python train.py --n_layer=8 --d_mlp=704 --vocab_size=1024 --norm_place="pre" --rope_fraction=1.0 --attn_scale=0.0897 --bias="none" --extras=["capped logits"] --init_std_qkv=0.0219 --init_std_up=0.0219 --init_std_down=0.0033 --weight_decay=0.0 --schedule="wsd" --decay_shape="linear" --batch_tokens=32768
Each number is 128 + 32 x the weight over its row's rms, rounded and kept within 0 to 255. Layers, rows and columns count from 0. The size above them is the row's rms in percent of the matrix's.

# layer 4 attention key, 256x256, rms 0.0501, rows 121-127, columns 64-127
size [171 176 159 156 160 168 172]
[[149 188 102  89 188 117 146 123  60 124 117 123 165 112 148 180 140 140 128  80 147 153 146 117 179 141 139 165 162 163 117 131 154 110 116  90 125 125  97 109 137  60  90 180 118 153 140 130 118 136 114 111 132 113 130 192 116 138 122  71 154 201 131 124]
 [164 111  73 127 172 159  84 116 125  76 172 149  93 106 119 139 145 140  93 152 117 143 165 177 101 180  23 119 105 124 111 101 144  71 109 160 132 137  88  75 113 139  69  74 159 154 146 151 181 119 140 152  84 190 138 189 158  96  67 113  71 108 146 117]
 [132  82 123 111 159 157 145  74  89 186  74 163 156 149 120 104  89 134  77 140 167 153 231 145 139 140 120  91 127 191 180 100 104 105 115 161 147 170 132 132 105 119 129 110 147 116 136 164 174 137 144  93 154 161  76 138 122 121  65 182 120  87 104 126]
 [ 96 108  97 138 136 122 113 164 115 136 109 151 161 100 116 120 127 152 150  84  98 172 100 147 122 138 103 134 139  61 126  62 119 118 144 195 150 165 119  86 168  61 105 107 114 123 150 101 156 154 160  76  78 184 156 144 131 157 171 105 113 169 199 107]
 [116 167  89 136 132 126 116 182  74 145 120 129 121 127 134 139 137 135 164 167  96 141 149 155 160 115 159 179 141 101 127 123 155  93  96 157  57  92 149  66 121 102 114 143 134  84 109 108 124 111 122 159  72 110 152  96 186 125 188  97 137 108 104 113]
 [ 68 154 145 142 106 118 106 177 112  99 128 153  83  75 167 108 127 134  88 135 194 122 167 159 107  82  94 102 178 203 138  93 106 191 134 113 124 125 148 115 116 134  51  60 156 145 124 148 122 161 151 110 143  31  78 152 136 109 125 143 116 111 157 113]
 [183 151  43 127 173 142 121 125 170 132 121 139 120 124 150 177 102 123 153 164 157 149 105  96  76 145 125 155  90 104 118  96 174  95 150 133 117 131 134 119 113 105 119 151 153 149 138  82 102 178 131 206 109 126 115 140 120 160 103 142 139  93  98 140]]
# layer 4 attention query, 256x256, rms 0.0507, rows 122-127, columns 64-127
size [155 148 147 143 153 161]
[[170 109 115 172 100 170 103 114 101 132 114 109 151 101 128 114 116 124  53 107 148 150 187 136 153 114 137 124 125 125 155 122 142 163 119 136 105 135 110  73 104 152 111 132 116 178 173 124 167  95  63 125  93  58 134 152  97 130 106  94 176 139 152 187]
 [ 81 139 162  90 138  78 138 131 149 125 106 120 117  87 108  82 112 135 105 154 184 126 184 137 134 152 144 140  93 190 143 138 173 110  85  99 109  95 104  86 168 173 114 117 219 128 195 126  88 144 182 142 187 120 123 143 116 119  89 143 145 156 134 186]
 [ 92 114 157 130 137 129  92 166 144 111 123 168 201  75  80 114 119 124 137 123  60 150 129  94 138 103 159 152 214 114 128 124 148 133  70 157 161 114  99  85 118 129 153 133 153 126  98 109 127 153 135 122 152 130 130 152  88 134 139  79 100 128 146 192]
 [108 168 102 166 127 111 136 166 116 148 123 151 116  78 147 136  86  58 107 121 101  97 130 241 191 143 171 158  78 149 101 140 145  98 187 159  54 138  96 119  92 151 120 151 107 157 144 108 120 116  83 146  63  82 117 131 144 176 155 116 153 124 175  70]
 [128 160 178 131 132 171 159 135 137 123 128 101 126 149 143 138 139 175 115  71 136 201 143 127  64 101 140 136 104 182 173 118 179 163  89 137 101 124  96 134 129 127 102 140 142 141 128 167 130 139 141 191 134  89  93 140  83  95 131 127 113  71 131  99]
 [100 105  99 117 119 106 121 145 110 104 151 117 102 158 164 183  78 132 187 136 155 127 128  94  96 182 130 148  67 142 137 163 162 121 118  98  53 145  97 162  66 137 103 121 139 147 120 125 126 173 149 211  99 127  81 195 122 178 101 167 117 117 147 113]]
# layer 4 attention value, 256x256, rms 0.0612, rows 0-17, columns 64-127
size [118 129 126 124 114 127 117 119 128 122 120 116 112 116 127 125 123 125]
[[123 119 130 125 129 125 121 113  92 150  90 132 106 168 146 193 146  83 114 146 129 105 132 187 119 128 117 174 148 126 175 142 149 107 108 152  99 149 178 172  83 134 122  98  57 106  70 102 151 109 102  90 101 175 134 157  83 190 167 137  97 122 162 108]
 [160 106 164 120 164  83 140 195 170 157 119  73 154 142  54 157  57 109  92  46 179 145 147 119 160  89 117  93  92 110 197 129 146 132 112 127 110  96 169 143 171 127 135 100  91 103 143 160 121 160 161 113 144 158 132 114  95 107 111 140 156 112 145 122]
 [140 104 135 125  85 106  63  93 136 140 131  90 152 162 119 192 155 138 113 131 117 147 190 182  92 177 101  97 102 158 123 152 122 114 170 102 106 131 103 118 151 148 126 152 116 121 138 172 136 116 163 109  75 122 111 166 158 188 179 119 138 122 207 158]
 [148 114 149 160 121 180 125 137 110 109 120 146 132 103 121 138 106 128  67 158 122 144  62 211 142 131 102 181 108 119 121 140 112 169 184 107 131 106 125  88 115 143  91  96 126 106 141 176  60  89 197 117 107 117 108 172 179 131 104 130 161 134 103 132]
 [157 107 141 162 111 144  94 189 135 134 107 184  81 130  88 119 170 189 132 203 135 110 113  87 134 102 115 131 115 132 184 119 138 125 226 163 189  47 107 172 129 113 138 107 154 124 124 105  88  89 124  98  44 134 167 130  97 188 157  98 117  90 142 117]
 [ 66  76 146 154  91 114 174 105 117 127 133 158 122 131 142 163  79 127 157 210 134 164 126 111 157 109 134 132 162 127 127  95 153 155 157 119 125 162 110 130 157 133 159 163 143  90 151  58 164 160 125 165 112 100 162 157 111 173 132  81  82  83  65  81]
 [132 119 123 167  81 103 115 137  77  90  97 128 153 161 170  98 120  71 140 101 139 163  96 137 104  83 131 170  82 150  58 181 137 124 115 130  71 177  92  78 205 149 113 131 155 132  85 114 117 161 140 164 115  87 124 171 111 151  68 158  86 146 164 130]
 [ 68 179 107 123  91 118  74 126 160  99 147  83  76 141 135 150 118 129 152 133  96 156 128 104 170 124 158 148 150  97 184 141 145 161 160  97  85 117 105 169 108 135 124 138 129 169 118 176 120  93 155 105 167 109 161 149  87 111 143 152 156 140 159 116]
 [ 42  66 147 118  61 150 126 127 104 191 129 158 131 103 121 125  98 151 115  75 136  68 162  88  94 169 130 204 120 114  70 102 147  63 119  81  98 145 109 113 145 148 149 174 182 118 148 142  72  80 102 147  97 137 134 144 142  71 143 116  87  97 169 145]
 [ 92 135 141 118  78  84 108 115 142 140 163 123 172 188 114 131 121 109 134 114 186 237 138 126  77 129  87 122 129 132 172  78 118 125 103 156 156 151 130 185 154 177 133 134 163 139 135 108  86 105 152  98  87 155 111 140 140 137 182 134 116 123 116 133]
 [ 91  81  78 105 127 120 159  97 137 130 106 215 179  94 137  75 146 107  82 112 153  30  72  85 182 166 140  77 131 183 163 111 121 114 152 149 152 160 108 106  98 118 104 146 109 109 117  92 110 153 156 143 170 188 173 126 185 105 116  90 110 133 156 145]
 [ 60  85 100 109 186 164  92 144 142 108  80  96  83 167 100 101 146 133 134 111 163  96 135 124 178 111 130 136 106 153 161 132  93  96 155 157 169 120  85 122 206 130 139 118 182 165 154  81 105 113 135  96  96  90 104 134 140 162 111 167 105 121 160 168]
 [186 147 118 109  51 131 192 130 130  94 134  82 159 146  98 177 118 116 125  57 131 117 175 163  90  34 103 167 167 106 138 130 129  58 127 140 165 125 184  63 117 153 154  72 157 114 109 119 190 120 122 152 161 127 146 128 146 142 147 183  70 123  91 104]
 [200 151 163 146 152 153 123 139  98 150 116  54 110 120 199  76 115 134 136  91 150 150 103 154  85 149 129 163 134 125 110  69 124 125 139 122 133 167 200 131 169 135 104 114  61 136 111 126 187 125 200 139 125 171 153 108  80 100 142 141  86 113 129  95]
 [ 86 119 100 149 134  75 132  82  79 142 138 197 157 201 149 141 155 137 108  92 138 174 124 119 120  68 104  85  97 145 110 137 135 120 218 136 118 118  85  87 144 102  75  69 166  93 150 122 108 119 115  80 123 153 136 143 136 109  79 177 108 109 173  88]
 [138 134 135 113 181 159 144 130  94 152 138 120  85 144  89 103 163 196 135 204 115 118 128 160 144 145 122 108 130 106 158 114 113 118  83  99 190  96 121 124 157 158 154 119 116 132 110 130 112 114 153 191  66 148  80 144 190  66 163 175 182 130 115 123]
 [150  90 117 151 131 124  94 123  98 133 161 155 125  98 115 115 165 141 117 117 159 100 154  31 120 156 150 181 120 140 133  97 119 137 142 111 134 140  77  97 146 157 119 164 137 135 137 172 141  79  85 167 131 110 171 118 143 176 136 130 131 181 133  87]
 [200 105  92 158  77  83 101 122  74 168 173 141 113 103  74  89 138 172 124 134 133 148 106 141 192  98  67 124 130 150  88 141 151 113 152  68 112  76 118 161 139 139 102 105 104 151 143 146  79 142  80 116 185 124 153 110  97 166 144 170 130 141 144 104]]
# layer 4 attention output (transposed), 256x256, rms 0.0641, rows 0-17, columns 64-127
size [126 127 131 131 109 133 113 121 129 123 128 115 107 111 132 126 132 131]
[[112  99 130 108 129  56 148 130  55 134 110 106 104 163  94 152 157 122 114 140 108  86 131 156  54 115 165 159 129  77 145 141 121 127 136 158  89 154 122 185 127  96 144  96  86  95  90 116 161 118 151 115  64 132 125 130 116 168 164 100  95 115 151 107]
 [149 168 168 115 188 103 138 199 158 151  86 107 129 137  91 177  49 126 128 102 158 124 132  99 122 117 123 122 141 110 168 116 156 148  60 146 115  80 163 110 138  80 142 123  95 126 135 155 111 155 154 134 135 125 124 133 150 142 131 110 116 147 136  94]
 [151  85 113 150  96  99  33  86  84 117 141  55 147 158 112 181 128  95 101 146 136 165 170 119  98 199 139 134 128 161 150 131 108 118 190 131 138 109 140  78 127 115  80 141 131 146 124 157 130 137 154  82  87 117  99 137 168 150 142 116 105 127 161 127]
 [166 113 170 143 146 172 185 144 101 107 119 114 104 138 107 155 143 100  73 156  59 135  66 162 108 116 126 154  81 170 165 128 128 144 159 143 105 111 129  62 113  41 130 102 192 119 110 112  80  60 183 130 136 125 122 151 137  88 139 149 205 130  90 103]
 [122 136 160 148 130 145 121 197 125 151 121 163  74 105  90  89 114 135 138 163 128 108 165 104 133 143 139 103 109 136 118 146 107  65 186 130 213 126 142 135 144 186 106  86 164 100 110 108  86  70 136 131  64 161 120 102 105 126 135 105  98  42 107  95]
 [ 45  98 119 195  95 160 148 133 156 137 104 173 140 129 130 152  88 107 152 161 116 162 120 126 154 146 151 166 199 135 120 145 142 165  98 103 113 167 136 153 141 155 151 152 139 114 126  59 185 141 128 164 127 120 140 140 148 135 107 162  94 123  88  73]
 [158  97 102 175  80 108 136 186 154  68 125 142 153 118 141  90  90  68 130 122  97 142  83  95 103  95 121 144 115 167 109 155 119 147 153 101  81 211 118 106 184 106 118 152 161 123  87 128 139 139 164 118 120 132 151 170 122 144 112 189  99 170 142  81]
 [ 42 203 117 144 123  75  99 113 110 175 153  82 110 128 143 141 137 163 139 161 140 179 116 129 180 107 103  98 148 115 215 148 186 135 121 123 109 127  55 146 120 111 152 142 135 191 106 131 136  73 121 105 174 113 121 149 108  96 103 192 130 126 161 165]
 [ 61 120 149 125  40 151 121  90  91 216 102 138 124 157 121  78  92 139 106 107 132  96 164 100 124 124 120 194 128 123  48 122 150  77 122  95 114 111 137 147 138 137 133 136 157  97 144 101  69 131 156 134 117 129 146 159 137  91 150 134  79 115 175 127]
 [ 97 147 113 110  76  93  89  94 124 126 123  99 138 157 124 137 122  77 140 112 102 191 157 131  88 113  83 160 154 165 173 102 144 105 109 109 124 176 104 168 156 131 126 115 136 115 130 162  95 113 158 121 114  90 128 105 127 120 175 119 138 123 121 132]
 [ 95  88  65 101 162 155 164 153 156 151  73 189 151 124 177  58 149 135  90 103 133  43  49 110 190 126 138  74 137 159 158  94 161  78 136 165 187 126 131 112 117 142  94 169 100  86 119 114 129 162 140 139 123 134 172 170 167 104 156 109 125 160 132 173]
 [ 39 104  87 126 193 119  75 176 138 153 122  99 107 118 107 106 105 167 104 127 186 125 122 104 189 118 134  98 153 187 156 144 126 118 137 109 176 124 126 180 173  67  89 166 126 149 127 103 145 125 101 135  76 111 123 166 124 151  79 209 104  82 172 157]
 [156  99 104 139  74 162 221  93 113  99 163 123 180 161 120 142  98 107  94  37 134 134 167 134 106  41  90 194 144 115 122 166 131 106 144 127 130 123 150  72 130  70 155 119 134 106 110 131 179  80 125 171 141 138 116 142 193  95 134 166  87  82 115 139]
 [209 119 159 128 119 162 106 148 119 150 137 101 100 106 194 120 118 138 122  97 154 174 119 170 147 137 163 142 120 110 136  69 118 160 134 136  70 140 116  74 147 201 103 104  85 166 152 133 160 117 185 174  98 149 145 116 120  97 124 172  61 155 112  82]
 [ 76 160 121 142 136  95 129 123 126 112 139 151  88 140 115 158 182 148  78  82  84 136 169  90 145 105 100 102  88 115  79 112 151  77 189 113 184  98  99  91 134  84  69  72 115  93 154  83 124 138 133  98 144 181 158 141 180  96 158 146  90 131 141  65]
 [185  98 155  86 153 131 150 107 124 166 153  83  74 164  90 141 113 160 121 156 151 102 152 127 147 126 128 145 145  89 148 142 108 153 124 103 199 150 130 192 143 124 167 113 143 102 108 149  96 127 186 175 116 124  97 113 146 128 192 110 181  91 142 112]
 [166  83 117 145 130 101  84 108  89 120 109 132 145 159 125 121 154 129 132 134 201  97 176  61  94 136 151 171 178 168 117 128 138 139 105 113 126 163 115  91 128 112 104 112 146 104 128 160 134  83  92 140 137 101 167 114  87 142 134 157 160 145 136 128]
 [193  81  86 138 107 143  90 113  65 173 206 167 114 127  72 101 112 152 107 114 137 166 145 136 195  71  82 115 103 157  88 130 151  65 114 114  91 103 106 141 134 122 134  85  90 172 139 133  71 134  86 110 166 163 143 111 116 179 143 142 115 171 128 126]]